{
  "n_layer": 12,
  "d_model": 320,
  "n_head": 10,
  "n_kv_head": 10,
  "head_dim": 32,
  "d_mlp": 2560,
  "vocab_size": 8192,
  "activation": "relu",
  "norm": "layernorm",
  "norm_place": "pre",
  "norm_eps": 1e-06,
  "positions": "learned",
  "qk_norm": false,
  "attn_scale": 0.177,
  "bias": "all",
  "tie_embeddings": true,
  "parallel_block": false,
  "init": "uniform",
  "init_std_qkv": 0.0259,
  "init_std_o": 0.00528,
  "init_std_up": 0.0259,
  "init_std_down": 0.00528,
  "optimizer": "muon",
  "lr": 0.00826,
  "lr_mult_qkv": 0.7,
  "lr_mult_o": 3.0,
  "beta1": 0.95,
  "lr_head": 0.00396,
  "warmup_steps": 200,
  "schedule": "wsd",
  "decay_fraction": 0.67,
  "decay_shape": "linear",
  "final_lr_fraction": 0.1,
  "batch_tokens": 65536,
  "seq_len": 2048,
  "doc_mask": true,
  "train_tokens": 565900000,
  "steps": 8635,
  "dataset": "wikipedia_en"
}
Each number is 128 + 24 x the weight over the matrix's rms, rounded and kept within 0 to 255. Layers, rows and columns count from 0. Numbers have three digits each.

# up: layer 8 MLP up, 2560x320, rms 0.149, rows 1134-1215, columns 80-159
# down: layer 8 MLP down (transposed), 2560x320, rms 0.0534, rows 1134-1214, columns 80-159
up1134:100147164107108101131114140142170164151145157139141169148138105123174149084127140151100112153161111131141164142128103149156101101126130167129124158156118163152089118092129090080153101115150137153095116141108111131112145117176087135118139136
down1134:137107121159136093135147145158164119141119120151127110133098104107135148185133139143147099120166141135160080152129089131167124155148110119130142137164124140118149105102115145134150143120140173127158141164122115155136142093156127132124099131
up1135:115127099125107153140141095126149134170143118152114135120128111126175106104148105143103131113089084144124128094161129110144093127125140124130163144107092106121082118096124120138120143132131075124108166121114115103116102123136107109126114110
down1135:122129124125108130106133138120163102122167150106150166168103155148135098120152124152147101163141125137093131132141171140144127153136101131148107136092138095110150147101080136146100103090120131156157087113125136118127120110102129082100094094
up1136:107131127154108116116060160089084106093141119131130120131070125113164093131098105127120140146144116139140120106139196108128154142087154195138179093092109074158131106096076107117143171169188085127132088100160109167125107106151101138126133141
down1136:182133146126150122161136142122150093098137128145154180119157088153174097111117087122117094136143110148061074141093100093128131110145086075149144132113143128112150145108159111096147143152091140142109136152166165153146169113112119132146119108
up1137:117157132145140132093123111100152101143122128142150148147117108116114118136126137122118102117155112142166144117162141113153167146147121110144104101128104123139140117149118133129104126153149191114176106099127178098136066123143097130155150105
down1137:118107153118159107132093153170163152132091167101137111121112124146119142133125131139151150135138134166128137115122166126126125100125139136157131119108122096136111135098113107120109121112175106130129102110172111125118193129146139152115128156
up1138:131093133151123130087095133099097131111131161066101144174102100127089173120097092119176139116159117132133149152134136123141145118151129124145122160153161142137103114172140143120103113113128103121102116115155127121131124110130144087098129149
down1138:137118130158156133178177139123130121110109140101124094082174125126125094155124134121127128175154103124130121149170162119100089137128125180189111131083102118088141115095058119124106135131126132085147170144125112159167133088122123133162162100
up1139:130092110192126136149095134142127105112086126156137122116139140144120150140152122078147157118107104097089104155116149102163105103122103129146151093135104147127141089145114085131124108096107112128099146113125135126146137152129177103100122155
down1139:137121137115105154132113099146164069092119130108151152101113116121199110156117137116111130119170095110134149142177110153146104146139160145148116152130142102122131124125130129121124158131106166107156103137105124147162130142185150140150105132
up1140:142108136074142155101134118167097128146184125195168162142136130095099105179091141145148142125175154125124107120134136161094121144138159094116170071147150120096151046112153115114120109191087094126085171141138074107104128173126134075110166159
down1140:139117123150151146099120153099112141129120165192122099144133146180151101162106131142119134088139154138119137140108111160091143112157146131124099111147095126138118124141141174142144108143087120080131143069154094107121134142096116094127145151
up1141:121116175107151132174138145099108131115162146157106153104160069129113168107091093112111118101124121155162112162063173108107108086129155095172156167166136101164126179129138143138160086157124111103102126191153108133158160148155132106121097140
down1141:147123120116161084105120104110088124106104170145132169128107114138152092104133163131127126154127128098095109110112136150124152142120118144138127095132127146161138115146119093102121151141145116157147094145127110115125118100127118136137119153
up1142:113135162100092116112135155127112116115096129102171134100091106135137139156122128153098082094096112113134132114133085115128106109143102117149104094184116149137127122152153158094095118134130105153126127145180152116128105091115141107134114136
down1142:125102119135075138126140083177115160096111139131135109099143109105126091094135102165130146173132118115113115155102129107121116157108160162166145165148187085110107124140092181158125134162145155140137105106073135131132174133172119102142127115
up1143:118090140142119135123112121128052096107120070121137114137177136060166135145109147124107095106116139114114142154155132123165152081136133182095144108120077140113120155145091141083144133097139126135156168140142109121113119112134132119131135156
down1143:132131136161079083138139166163128098151159203150180153128103125134136184155109140130141138155147141170134176106116154154166118119117148097136117133140133141097143114120108101156144102093162144148148126133142112159152111183114104089154076121
up1144:150125136146104115090131154123147151146106138125114112126124100123131148120095115161155145137151107146149104139126151121145174118087170121130132139132104084142145140102112110119130116178146120144115117126113140143129126125114093108086151143
down1144:134131131183125084180104134111108112129127109122152116151153105135139140125117172147144153150119151122129128062099130156113091154175136118117109117108084128126105113081121148143162147104141138165108128094129094107128133119110135131169119104
up1145:136147112132145165165135100155121126126093139083164125126149102109112128142150132133157136118121173154111145143114163097124144127141176095154123100140164162172140086123132093166122120150118105134139152117119144129117101136085155095118138134
down1145:143108136095094127127108153151106138104118160115117141131100135144135135123129131127134111132087096108100139095081109122131076104086162099143135174117170061145104119099149161151130099121107147148150139094148135176166139097086131160128182124
up1146:131127123093171100124099128153135108119152138110139139169122118120124138140121167108106091120161136123139169120102133137113134149143101170095110122158114150119114114099174109084144113147113128115125101172110140139113184179151148109145120106
down1146:106121139187130113094152140139122118159119152117129166135102149127152091161145158122121076098106093148099149127158103114098123139123136131125115106121123122137113095119130144175118131106161203133120092145148138152145158112155115083155095123
up1147:105090080096144136107125136148090132133153179143137129137086095109149115145122134135103113133155127126095079136108141110122133101160150108161133111108103106165123113138129125082097146174129164099116103149114084124135127094106141183152177129
down1147:135151142106155106119117156136139150146125114130085101142117144101130135122155121151146150116112109159119139081132116124154108166115116122137120175104150126095129178128141144141191128143138121150136128118093132106140162162176101091140113096
up1148:160129176152120163150115161099147126138104142146104134126097118175111113114152109104156113108106116126141121109114149155152173114118092105093158139085119110126172146157145102157077179114135112124146138101084143112103149128089139148123160110
down1148:125114156128088082140139128089126107122096092135126133123110126128153139122129139135124113105117148142147129143144139067135119174116149131171135073148111122128122118136143097159121095137126121116135131168147114168123101140133129126112113138
up1149:099135102156160145138103158132142095104094117164164137128136102131119101096112119091128099104122159112124112124134101130124153171129146114128081131137128076124120116129132110146123138153112090135135127177117082139121151091092135122148127111
down1149:121146154132156163116150174148150147147123124093131109123104124163116148160164139149111087146152088133160135095102153149128163100106101133118135179113157147124097126144109165150166117109130135147153141095131144096135147131167165125097122157
up1150:122096106120163115161186159158101169137114129136119117115120122101083153110119086106150105167096139119112118132107189116152151119143098147115128128109180151170129127119164110100119151152135128136074159140095122121135087168080145144077137095
down1150:127103121147163080123110135157128184146130127181132102116105123158152137096112141119133127120145114049052083129170131135111132127118104143120106128171147138172135120140145114144148152100103129125131144100129142135121148147158118105118148134
up1151:135130113169121136158136154150122132089114161124128104134140147154095113153128107091109148136135170131122090124108139116084135118122124137126095139112127119135128084107124097125111147142128149131105113156146124132106108112105098122129094172
down1151:093137122121141124127104162118160131121095190142113122150128130122144153138112147091119142103158115146120135170147150135115089100116122127101126091111128145106118135112096139113112143134108128137155138113175118150169122095129152107063170157
up1152:122129161139110100119155154102115116142104097128147212090102085156123138151106129150120129130173114131134130113151161101157121117168166133129096125109111158121163072140099113101159127137115167119126162134191098139122148113148107110133123107
down1152:129117118129127141142131128103157125147138142098114110144103141121150093120113126161128125142097170116182128070104104108140138126094094107116140129120102114167125119139139132060117133125122123130134091128097144112114108138110110092114139159
up1153:114155121144102141140146103151119177120114079089111056117127127123075137119161138135142109080090125144141145167113130104092132124126128170158143134137094090158140113150154121077148123130124135110079135135130118146125119120131115082103145137
down1153:104154120129091128102104117115112097169102117154134115108131143118156134155126140144145141127138183135082170131136116109146142139138123170116121133098109093112121095105130124158093129122157126164118138139173116134106168142184063112159122105
up1154:120143184174139117129168123141123126112175111140142094134080158108120135122145111132159068148148157171090128169123128166131103103115061149095134154139142109124089095155177132127151106144173107140151119130112123135157092126125141140101122158
down1154:137167125099121126134146098121151133101108088126133132174128092128117142118120120111131105104122106141130123118146148133147102145129118160121123163110139133108134123125139131134114114107144142161115122151148115131109111107118132144129144122
up1155:120070128106116169096098114125113145096135075142122122143122104126130165114126128120136096086114137129123094116137155129158180127128099147155118103151158157153189141133132128140144112136139137131110155129075148099084140129145136168065098135
down1155:116117091124172119116127126113113113101151144122127113143079126121129132084088152137128151130116153190125141138109165122112096112093140087110141088145146090084083093100119124125102112125152112107176139121159155111137110132108110118149106112
up1156:160097153105156129134144132110099134112076084109102126127152098125084137117116160095115155104116132118100103113101103153122107134095092119116110176121155103146099146113128116154103124138111105190143117120106129130173166156115101101109176106
down1156:128131153116116124080180135140146168102137137084168085165134108156120127114163127162132130149098103124085105119203161137114152114143102142123180147140123115098140137106107096132101095119112137123107126123114180155161139149109113159108141129
up1157:122119097088131079134140153033095121150142159134109105153118115105171135140153143090136147122107104109157148174134078174132109048144119135100107109175166162158134110163155106133157094104119142151096129107085174140077178093112089126141098150
down1157:129104072126141157144143171106090145115105138167123138132096115188127083147166139112115128103107105140149129135139135089138110148103099135123071168151149146157095129110111081130118056119169126092128042175124123089090080064127123150144106101
up1158:151120107158122132097099131116139186143166100167098115155123140120140101139133099112092108110120079099085201129182099128116111155114150147147163164097125134111102117138132139170115089153114183114121164146130116121149154111136093130113136099
down1158:099117149109106135126098088154170108176146192103105100095112108116156104146089124123141129143084183155132112109122123160125192173107104100108073111148126122150164152170084124121164139128073100097066153125168106123120110142118097108134159080
up1159:100132124147172134121121173154138160076093130124115112167131103180174143150163171131130128135174082129092133147108116118111110131136142134157126150163097122148100130179085103156138152117127132151119139157142135089173119093160152081155119102
down1159:133126095110106118097119148124149138115149103130163124125111116099153126147114133123115107165118126095113144124144141131129137079128107102122119183138083105087160075107145116096129133106098140149090137152163152103106176150130127130131139129
up1160:181121096124105125115136148128157106128130121108128110094135083106137149107117128107105156163136094080159133122161098125135078139133149145164095155135100118144146151137120143147115133160145126108096141120101151160128162103111168168141123154
down1160:167188105125155155148095129135162111121112137091150107118134085104136148089159124130133158122119109146093132110135136123078139066171150118096160115138128104159058138136101093132127168181104167173109157121142121168130144139147136118141127147
up1161:131118130108125131087107111117135121098168095131124135120145071187169093150171121133139115113116113177113140128177146104146135147156062154143098160124122172140151120118097112099117104088131118143148134117121122167162130147106098137114088150
down1161:130161131155150138107101122082133127117127143124138117124143151117132136146110136142145141103132136115091132163146132139114116132145146115106157106088175132158107092137081130142110134139134164169136147135118107149161148158156159171109121071
up1162:135114145131109126156215163108129127062121120162138153074132170129113163154125091144098120142198090114084104133155122150140119169185111125097103155155089130150097175091174154144138061104104070089113154101147099137090158112110154189120115123
down1162:136105110145104121134095104090119172132159120110113112130125120125134135133097130137113070114103121137141144093162127121128101128121114123152106142114159107104132126149136136142095156126155151133185111128106167145121114175178097077121177120
up1163:144120111128102141133102137126139134142142153119147181156086120071140162183129118155111135046097132102133131132105137143189173103150092154078131119138104092136143111077095134102147100142151136122113159115108133141090145135127105118140138134
down1163:125091138146146107130109142150127125113137126144049104140110118182125141123141124106123141142151129116153130142110148118121125126112135158091142135125148079119132125112089119089110175103127144138076131142152135140136097152083133114122087125
up1164:154131121144130133117145138122136155109134121132121138129107068104123137122135099165101102142167136125056137136126121106114157161146157170138103132153124156128141156103167144103126148172127130127130132127108100128087130101101122124126103123
down1164:108132154122110141129104140151109140136123128124142150104140120138137134136126128125182155129136161117139133135134124138173114086141139103139122157148155132125127154160104140113144145115155141119119107122114125123128135163133124101092090162
up1165:112129097129084148115127104155115101098127107178146108108183139145156102109127103131090130111139180160127160117134142142096137158143141148121101102149170103101116134138116110142162101121137118116098169139137059166094096097120126155117116141
down1165:140124172122132120118150131143143145129099081174147128184152141064129145119099095086120094145127108096151165129135105139155131091130129120121113127151081160121147124122159148139122116145157143151144134135103147148130127125141137137155183097
up1166:146168114120148121148133146151177136139090121146094101134097139114114129165112113112113144128153151145112127145152099118124135084109117172126140177112086156161115128123114166114101122139126138097105156126124145135149154164152111125114136140
down1166:117093079115128115148124134100118090115123115125127082141137159144132154086102120090171140133133118148114122162170144141114098146129125117168152167093094132125125090160105157103113134139117127137088141151165148147131129095131154184110154134
up1167:114140110164070124141103138098099084132113101111116116100087135135122084152129108126139141093140093141133129157132135147130128143121183121176144116133084124140115168115155132105092138119163107157105140157113124155122116124124116132121135123
down1167:079130143135162154153145147099101159137180122116170148147070093116127163144124127179095145138132137091099089140117154152141128135103090132086134147116120092126131104121109135079097144128129116145152135127145100127092126130125160148136142113
up1168:109094139143127146145156127122166113126105118156118099141126157136135127103107123171121109116163105127125086150098080135118127092130145112159180143112114117163097142118102123153117088103106133159069138130138154115130107146127108103151158138
down1168:102130135160118154129115111143096163102144128091156181075092124096115135113131111105142136090115111129141132127125134142126093135123154126129121134122063165112099132136155132098136134121163120153144116101155115171149106163144135120097141105
up1169:091171135128162136153132144115123126164134119051136061098136131165143157128117108125142103138117083105105170104140157114083102141136150135140160185128134137076137125183098123141130110127152153139130144137110119136171123172118132104139084128
down1169:150116135133122117123109142089161125141092116128131073132095140154080112128123152111104129150133168134143155153122115118105195098136129149114132104101111111129153150106171111119130102126157162092124137113117102118127137155128126131123152081
up1170:111076163080125121144129096112128130157179128148060136166120084128129073144131073090100093152155152128150134083135114166109143142131130114086121103126139127116128111123109174097121114129170107142116118145117113156115120146156168174170101124
down1170:126140110136117135065145184124124135112114130117140126137156148130159117105123159140113120140120105128171113147097134120142084176153096152138140128124126165134121135123121132094095112107179144084178117123132104154085141131114153092142150090
up1171:138161094147119162190172162106133144151119115160142076156108127100111102129103177110132126122121104107132130124135108153128104157082139104121157130171175153151128113165124137144109151066165111155160128150173149178120138108157115158118120107
down1171:121135118128119127112136139130137127152108142092127109111117137152189134136113168107141085140154115133141125096142142146147138119146104127094144132122176118137153141100097149093081096181123101183114114135149149109138098143123097127106129128
up1172:105104126129099117143152098126172128106115104129110157133125128169131117139109125110132147134117139145134132114127142113162120131130083125135104147115115169112141091118143145111139128139140134107127158126143114133111139111130110161127136138
down1172:120123113099110146150155124115135084112131115093127121169162157091130113155119143190141123145127101126127140122112129146182100103122134105108130112130122103135136149115139124124124122104121134145100141136146106134138141097132146089116141120
up1173:142132087123092141164110127132112095119103139133120127114124134094146132141113103113120120156167134100068121127127095131147163100132149144107126150102158127143143156136089156134110145130153134134121106146159122118120120121101102099130100130
down1173:080156107112091112142139117139135104129142150129137108144104117146112088134128160107099150103127156130128116107132112136130111109179105137139081133123127114177081100148130128137167102128128134159116141146130122110120125134139142127112129131
up1174:131117119114141121074146119125111112113121096129146125114073125110140113162087098116117117117164146181098154089119127131154103152169158095145136134117096146134132117120054144134110128138180137118114128131173149154147135118120116113121116125
down1174:121128151127116153172162177120133153149108145081116141155157125126145152180153161163096117129110096130127112188090103154113142147095128127141120105148155152105123122149096103136107158139136091116158134135100047143159145095117139104129082102
up1175:111102085162129139083101097143077154112044112139119060175116116130124177154111142105180184159156121175130152129067170100116150133133119135136104106123165135127156105136116102099101150123117134121136160144114128114135153133132082132124104139
down1175:109199136149097089105132106170168126131130108113090120139111117141118164153123150134199089075107144183118122130114195112109114151131108088105186097120137053132120126133138137112128149164138112154187149133136140139172114119101085107116107155
up1176:137129128098168126122141139111132139172144107126106152136133116091096134125134162128117111124175109133095121126167163137121144080129097151155156096103094122137123124102190196121141118144111138117153158138112129114161161122125147135142152151
down1176:117154092129086143100091071130144157124121124199127098162163143135114155142100153120127132128138106117114109131152119119158184120143152141136114125147121096159173078143117108158114133151127133076096094142146101104190109168149124143112113174
up1177:132147166147151136107095135129129139126113077115104149121132091115103182132120140164104047084142132137155137142111169106123146151125119170124166133117167128155096166116154145157122130099148143115118145134087141125125162117153154153118116107
down1177:097112111152057117122113103148153149097140101146150148152137135117101102105105138126118139111115076147109118166084143137151135140133136116153161163132109121121129164068154137157131146100093165097137105124126196098155113114106124140090146147
up1178:154088092117136119167147142113142175117122156126147098131131130106128092127110172180129116167073114156147155095081090066094097091150188149108145086134113138135180138173160143138182169169142170143113090171097116171138158113126167181137091140
down1178:121136161125126174109108130127156172127132166134130131122108125095125114099124101096128118165129121111136133112165132148170127171143070154163149136143133093122076094116168142087103100110130154123112137144136118142131129132130124085087127101
up1179:134113118126092140097180137149155127140135111133094143095129130158123113143135130151093156124133129106146155128128126164118124102126079110153162137174110183090126125098116136113152130149113143124122110122148165126135088168177126139139122109
down1179:121148103114152150131135127146135150100159101111126171139123145101131144138131167118152093096110161123158129115131185164148089131105111100139158119099117145135133124119102136127080124125152140136096103098084132145101142124116139137139108154
up1180:124153135120122150130141116126152135158135109148119116144123138096100157147113165130155125123144121106099126169107102128112119137132146149137099092147145119130145119114144114127140137130114110132156176085112130148105142117143116122131140141
down1180:158145116126104122129116129132128132114099132121126116165134117096143153137119135137112138125138142143129136185140139173117082123177124157132136137125119137102125155128125108115139146129134122127148136096102140084163140126155139106144118113
up1181:141097167124161083137120124115117085125126154118121139138122114082154111104153136087119134176081102145120156101139083165129143147121139123133117146136101116105091099109138132113125125113130114107153087092120114147128129114142103138100151102
down1181:121153110170148145134112110149159108140133108146101125122112122138124175110112166115150164103154084094115119114149107127139131113127127117094117161128083097127117138108114146175132095106156169098113134110132085106127141169150082177183180106
up1182:086083138116131117161158103103102106141145116127125131121122165116095137144148136113091151176111176156177158108120129125128135126106149139146122101114171163159145183104174131107113082153119107102148121148110127068094098167145147113147104117
down1182:130118102173179075137129155130119111116107165145127151143167102122155158099174119112129134115084114138139120117132159108141118131147139138143109159144080087167103140109118090157115151110096079146063077137110144112120168089092104095118148125
up1183:148079127106082107131147180137182154113094125137094149125091170162174081144165160091107102174115107166122131130114057078116135156106123145101159118180155116147182142124134113121072122134086106148131124054131123136124084165120182131132104148
down1183:115106168154099105109099164108120144119119164181114161121134115102144093178145117194105140126139144132146112125112097143113143141123144115137137078151129150089117098159120112126138157124103126154115111077139206090103153149120122130124161091
up1184:120119110118123161151121139144128172142149112120140146144157138150143142152133089117119154135089101144059127134076123090170137158117054131147146123111127117088138153142117073092132144093107101153135093157110106147126098104110073094100108120
down1184:137130133123139157119120119150123098090156140135152161158100120091131106110143113129123081091111123136137153117142115155100147160107159134120101132150156190109111075147078150157115140184133130124116138137164110121135151128076143179118120111
up1185:141059116132123123153094145115120116117166166147099159107147138162144170145140161112102090122121122151133156140121096146122152144175126141102135123119151093111117099129083131150102103113103184104137173147138104082133100156108142099080118106
down1185:133160153120104178151119101109165160120092133117145157158144141096132097133103108123131143119089146157135114109133082026141109153111149133112129114153132122152119159128161119104149104099150130161129093112127147161160099131161167156116151142
up1186:129154105112150163142115106140145136155090089100131059133101106122138145073130135106145155135115124127126168146130134138151140113159115104130100101117142103121117142129138107090113088113142145117133132143130160135120098131140106129162141127
down1186:129103108144140124138105144097148133131086101149113076116095105137109137133152164129140088145128174127109103121126151126137095167120107108109131111090106140141161099082098137152092131135134140126112110114171152129101072117093153127112122154
up1187:140106121156118118089134137117138122106133112140150113115151129125120121120138130118106131147143176156132133136103155137136125149092158159086115158146121142106124090145100151118121118132107123115096151143100135131102093110130126117115124160
down1187:127129144146142137118121087143141122121134114137142121099110194112148129143106160119150139118139122138149147109111122120138143149112127126155122133137131122115119138097171103126130144107110145110125148109146151096113084079145145120172108094
up1188:134118174125130178142128117132142094114103133170106120129113144136153175154132152153159124105100141139100111107134140136093109177123103131159134124137148145088117149125132116123146130057120156110163090128128098163062095154150170122132165132
down1188:103128114106135168177115102118147139103138129119124095092095100088146113156132150110144132161122099118134121152159136143095131103117154123123076112120149164108174129094126120112141174164135111140115129147130121106140119076123110083099135140
up1189:121131110123131155072089161133139080128139104134123098145143142170096107159092152112130160122175122146125154135100117087175161147159091120107175107074105112138119108120118105116123071109124156114122155132087152155145104163146141133102096093
down1189:103161120154160135164159110158176124116114180104134111151122128112177162069145087097160106132118145132091125135136098125101102141158177141157107126129153119132121114116155117127046146105166156144155150115111154117136194147098134165063107185
up1190:144065151107138134148133133152157135165112119128123107119086157108100124109131151089107157150120128107146153080122159111157117126115112135102123134175166113148144126119171131076095139120089133139181150083103141115150110103081099105162119116
down1190:122179112121129164097112111135124067115130101133141156145117164145143104166160108147139117115128131112112112135133132130172104192155142108078092122127167146112072101132141128113162100149118120100131159132141149161143111137159129102121124144
up1191:143148161121152149141119094151135109135141119139099181118126111132133085134127127145132142128109142127160144157138170143129104163178166141084146106175139137151132120165125139130127143135139124171139121133124138117161078114143136180123069137
down1191:152131102131105115100103096124153154115115093140104143091141141151153124150081132161120157121150120140144084137134147128103140105152156118075139145098112139149143120134145118126085140120146148143085093148127116115144081103119089165139159119
up1192:111085129135067132135113167124096136163144166113157093117099060175143104162102150112093124075157136154103133155118109154113141120117148132128165143116109122131089110104099112126141103113142119161113130110163141150119190102093131155123116143
down1192:137160074123156104169112145130146084145118157100141127138147151149156164156110133143135147159165105123122124104125179134142121117144143144094081167141145105153109109113101184081074151113128107156125155116127095119150119166118115141123119168
up1193:077123133145157117132114143137136128107117138113147131119122109097132105158127158103112155117121126114139158143121102124100103120118115110132127143098123135145119148123156102108155150107114135106098105118162145124147151099142131146097147114
down1193:151124139152132120132132144120119153096138122124131122141111089108161136130161154114142113125162165122157144121142099049126123169132149130150100115106142118141118113136134136149134113066143164101136134133134116150104085101127134136113127119
up1194:144101097146132155103141164126133119151113117080130116118096097128148150125110123163151147125126109110142170118131151142134122117105139139130119106146126157156092126150135134132134172144159107149146138162133115144160135134124158131144130157
down1194:121104163075123162192116095094131138090096128111166184087156154130077088137160099124145102116151100153106152125132131105136107104114117140154144135111130143143098095170058140148158116151125089113156107134118158093140121138125126128106123112
up1195:130140124147127125137120133078103121166128133155118114165138151109156104134151153082165131088188092054088093180164114141114174108124182126091117099116106114121141124127161145122162137158144158142120118116089123113156113137147142137084140091
down1195:120129140118130135106133178158102149102128112127149162116109126107122093112109173135112089143128130135168098161100142124099163154106081148124177111138136135136124131123165135123148128097148145125130133131103147129146153087144101097102143103
up1196:128109159085118137133109160116160151193172109069168155126107137127129099150134103096116160130079102128140142131175130137108098176157121143128114154075127089145092101162147121083191133167112099122149134127057150148142122087162092128124137096
down1196:085166133111126114054159103124120120110113156123136099156072149155110087127158160122155131165101119145181143149123144106102105138059110119116134124122138071111144099135134109096108111141145111164175120143173126132133089064096144098140148095
up1197:117123127129143114050138120123110128144088110105134090131138135080131135126150142108144172137125147115137162149111121202132103134149136146139102121136147100123132155126096104134099142170126095161135122117109084108136126099156104149079141098
down1197:137111093145134063110108109086143158169122115149122137174110127134132155112131141138102144122155168119076108141128131138134087132127118134146146096138145147083150100142098137151127138135149107105135143125122149129153121120145123121130112126
up1198:122085108127167120085146089081169112204097136144085145135139094137129154129142128110138149113171163092096120062149108083129121076179076137137148163158099140128125148103121093154093164112149135119121168081110143148113110199148096139138135122
down1198:107086097191131130120122129067096118148167087083120123126119125108162138120130083139179141129087145111139164137095106119089129135131108104157123088182091100110102188115115116095089148172128105170134137087077143137099174155101106119133109119
up1199:099123145124137120123112112149137141110146119108116120121152082109134100153162140133135149119123127171138130129129142170105125126155110108144144141104150091091174133130149144137132121134145160104132116111086172132118137106133108133113111151
down1199:090134147158098103107137140095134140108133132161136121134125108135142133141109131130113122092133139129155096130153148100120155139100122116102145151167114147146145093106114107146123131070145125090168139159146130134137159121136099113089098083
up1200:177104152155094154149118114114107126109136123099172099108139150095119131167125186135117101112118120159100150131124118075117168123133150147173141116142110128115075148132137120112157120106052102078109072147123212148114118128105135138149114158
down1200:146144093161102125103099136161119120102120156136149119126064127161092095096106123125141131141122113150127149148106105157128146145136146112127117129137063165159108115144142135135143143111134129126100143138141096168090171105178087111147163165
up1201:147145097157095125108125180121142116088127111097104113162102108133148070134129123128089130128079127140140138146101150118139121064108122136111145111084153169144141129130115126148117167142103154129175104097137138128141148133104139102120071151
down1201:145087114132186110091139140106109093096126168141161111144117151139150123105134176115155148166141109101142126138137086139137134161143107124102144095137129141096093137133154165090107089119119162114120163137173104166138101129148109143170156087
up1202:145165132134133115107141113114123083134178133100145110132140074102131147099135121149110189094119159096110127107135142123105092124155110070125134150113146107174132134147116152152141092144101134120147176112152135148099167163105134147094124116
down1202:112101117150123107104143169144107107120131113152156121140145105118113129144126131151127131106167101138105137128101119143137113109173139096125115115131108126120140143113130105127121124116128153115146130140158116122084125146144145139129143143
up1203:141107155158116142159122136167096174148078115105159087156145124137108140118076102140094103164106130175149132149080192127136163139131088111143146146135123069135171143185151128134056151135140103082167130158090137137118114162137121128081079102
down1203:077068138085125129080139103100133140139121147122061137112123149204154083112142119076128113124147131099089131123125095158128160125158088150122092074127124140145139139078155090125131133148169136153120118145160148105155112136140121153132149157
up1204:124093079095120121144151103136159128148159106150134144148090150110125126135127084126108112135135136059146128142125139134176087163102162122133105140126134130139134133092133148127110148137111157170108140125144115118095125162126145111090160144
down1204:145161146136142090118110084146136132107141131153187093104167118116103122167129146147107131155112136141093144126150099135146160138180133091145137112150115127136120120090171159131087158155091133144124120134128125115085078139114132119143170097
up1205:121161147115151131132167138106135112138111086170164129141108087066109132103093132157099132127138131084110115099141128090112150118147117115130150142142166107141130146138102116121142144131130130125099132121110135104150147134098110120154111078
down1205:165099097118126147126111129101117165140156128123117157151131118113120093164097138108147129138100119155112153152109157136140157127151099123096127117123132141117132090092108098157111099141145142123118083140164156140100153115138123104105106144
up1206:103084126113111077136144166117119154120104142111112134161171141141148122083120177177163133099135147128162129132114077150154157161143154086123130097176073125116152122141144076148111132144129205146173139134167137200148165108142145149138142145
down1206:108099124144157134154089088113106111077089124124137095178129141129144145154168131135107161139128127103117118124122161141124131118163138150106114121157153129105103115139119122121134161133147154100109122124127128101174124139118132106084134133
up1207:131117098109132156140129116156140138147150130126143104168131135140113152158095135092117132112128175155136158142125124104099147087096155148125142094105182142107182155145134129131111099106118117101141114116130140191143108137104159087153088123
down1207:097175156118143151163130109104156130138132150137160097157128120179143173114129140136123126138071117155155108132115134139145137131144109100153150160111155116122114157125068132151146112120141162117160122148102184147166141118112120153175140149
up1208:143117112158137166119139174108166091141121128136150119200153100078139108107149165097115102084108145131120094128137126165165115153159138160117112109103103116096114104104124130117121130085121100136155143125153139161153127136143154090109114183
down1208:077126145130121100111137145128092139104127127110136103132136205169118086145188166125112105139137167125129109105125177114090133105137102118128101132115116128118121137127152146129142112129133113117138114145126146135141120150140122123142140123
up1209:159112140125136102123101103112120122139136126113090107166141060128102103139136145126110140163089141143116138122139114082117147137099093116101164175081138159134116128127149083123083111105132107123101133172106127123120086142132135095176134127
down1209:127128109102128110152109120105138110122164118110162121102128132107093133115058088122135121119125130140076080133120133167116119114122158121174125145101146146102156140128143140172129165086068176145142111145105098149080099131140110164112147141
up1210:145120179123134160186122148186078124161119124146107060118101107130123084131109117152114124094132121125111121144123164139126099145140082131128133106178114094126095126067156148125095133127139155130091119148101118126160119129155152127145139155
down1210:143152084173120130131175111152140162147082085113135158101105148107131138147136108135132094136129126176111186116175133097153138132110100118125169144095099119114132122096156149101094116138127137132096124103104146102109114065146103105134125115
up1211:081134163108108136140124150125133116143103086112159153166157110102128142129147122127144122143140160150118100122171136136116156121147093135124172099070097122121121119146164134132135154114135135090134140113104135136134128146129123129111153105
down1211:115119133117127159094138128125165143101093134139115099103109123111134101117122130141142126069079153174148138101135139130155111115145113116152118136166117121133131137131139102143128081133163102129107130137147127148119128115150115125133131166
up1212:099121144138092133152152145080105099165134141167142119134137108117132153161112180132091103127170148127114139089144122148100157164132123108093106120116103178092194105141169140090134118114138146134150158134095099121127158113118172149121127136
down1212:146130137095136164100177137172167105195121094159075149103152104123176139160167065106132123141146135083122100100145154155161172152096089087123145101102081069103148100146165178120125086160115168119123171127160132088079145168108124099160140102
up1213:049148122106173134122161116100113192201161139064200114198146148099104154125072140081152097137064075158168130091073098097127178073100153179135119175141140116155177136119105135077114072063096137064129135141131174083153087124125137082124125172
down1213:083132177125158178081086181141063175188159186081182067159126154158104198171118151084141084151161172164148183102093088182127103136124189110128107158169088172130139138169151165157097157066045120095109135103105120093121123154083136161122164131
up1214:116121141165134159194164124134149174072159159116157148112162114087149129149102131092088157126100083165140123125079200146156123141144104174070073122151070132143107112107115114145166147140107066074112138157117157127098127134160118074120151156
down1214:129109115122121150145128143130101124126065189117113075116149121136133101118136118134124145074101118078126099102135099167140122138120155129122129128123133112086143151127096105118157095130107095205142142137107181092177132163136119142093155118
up1215:133104213122128085149136145153102138108117140123139127111139080121098174126108165102114104112115097157172123110101115130145161158150091140141122144148106128136118135146139076122154129141145134106110141147123079146127127083122156102142133102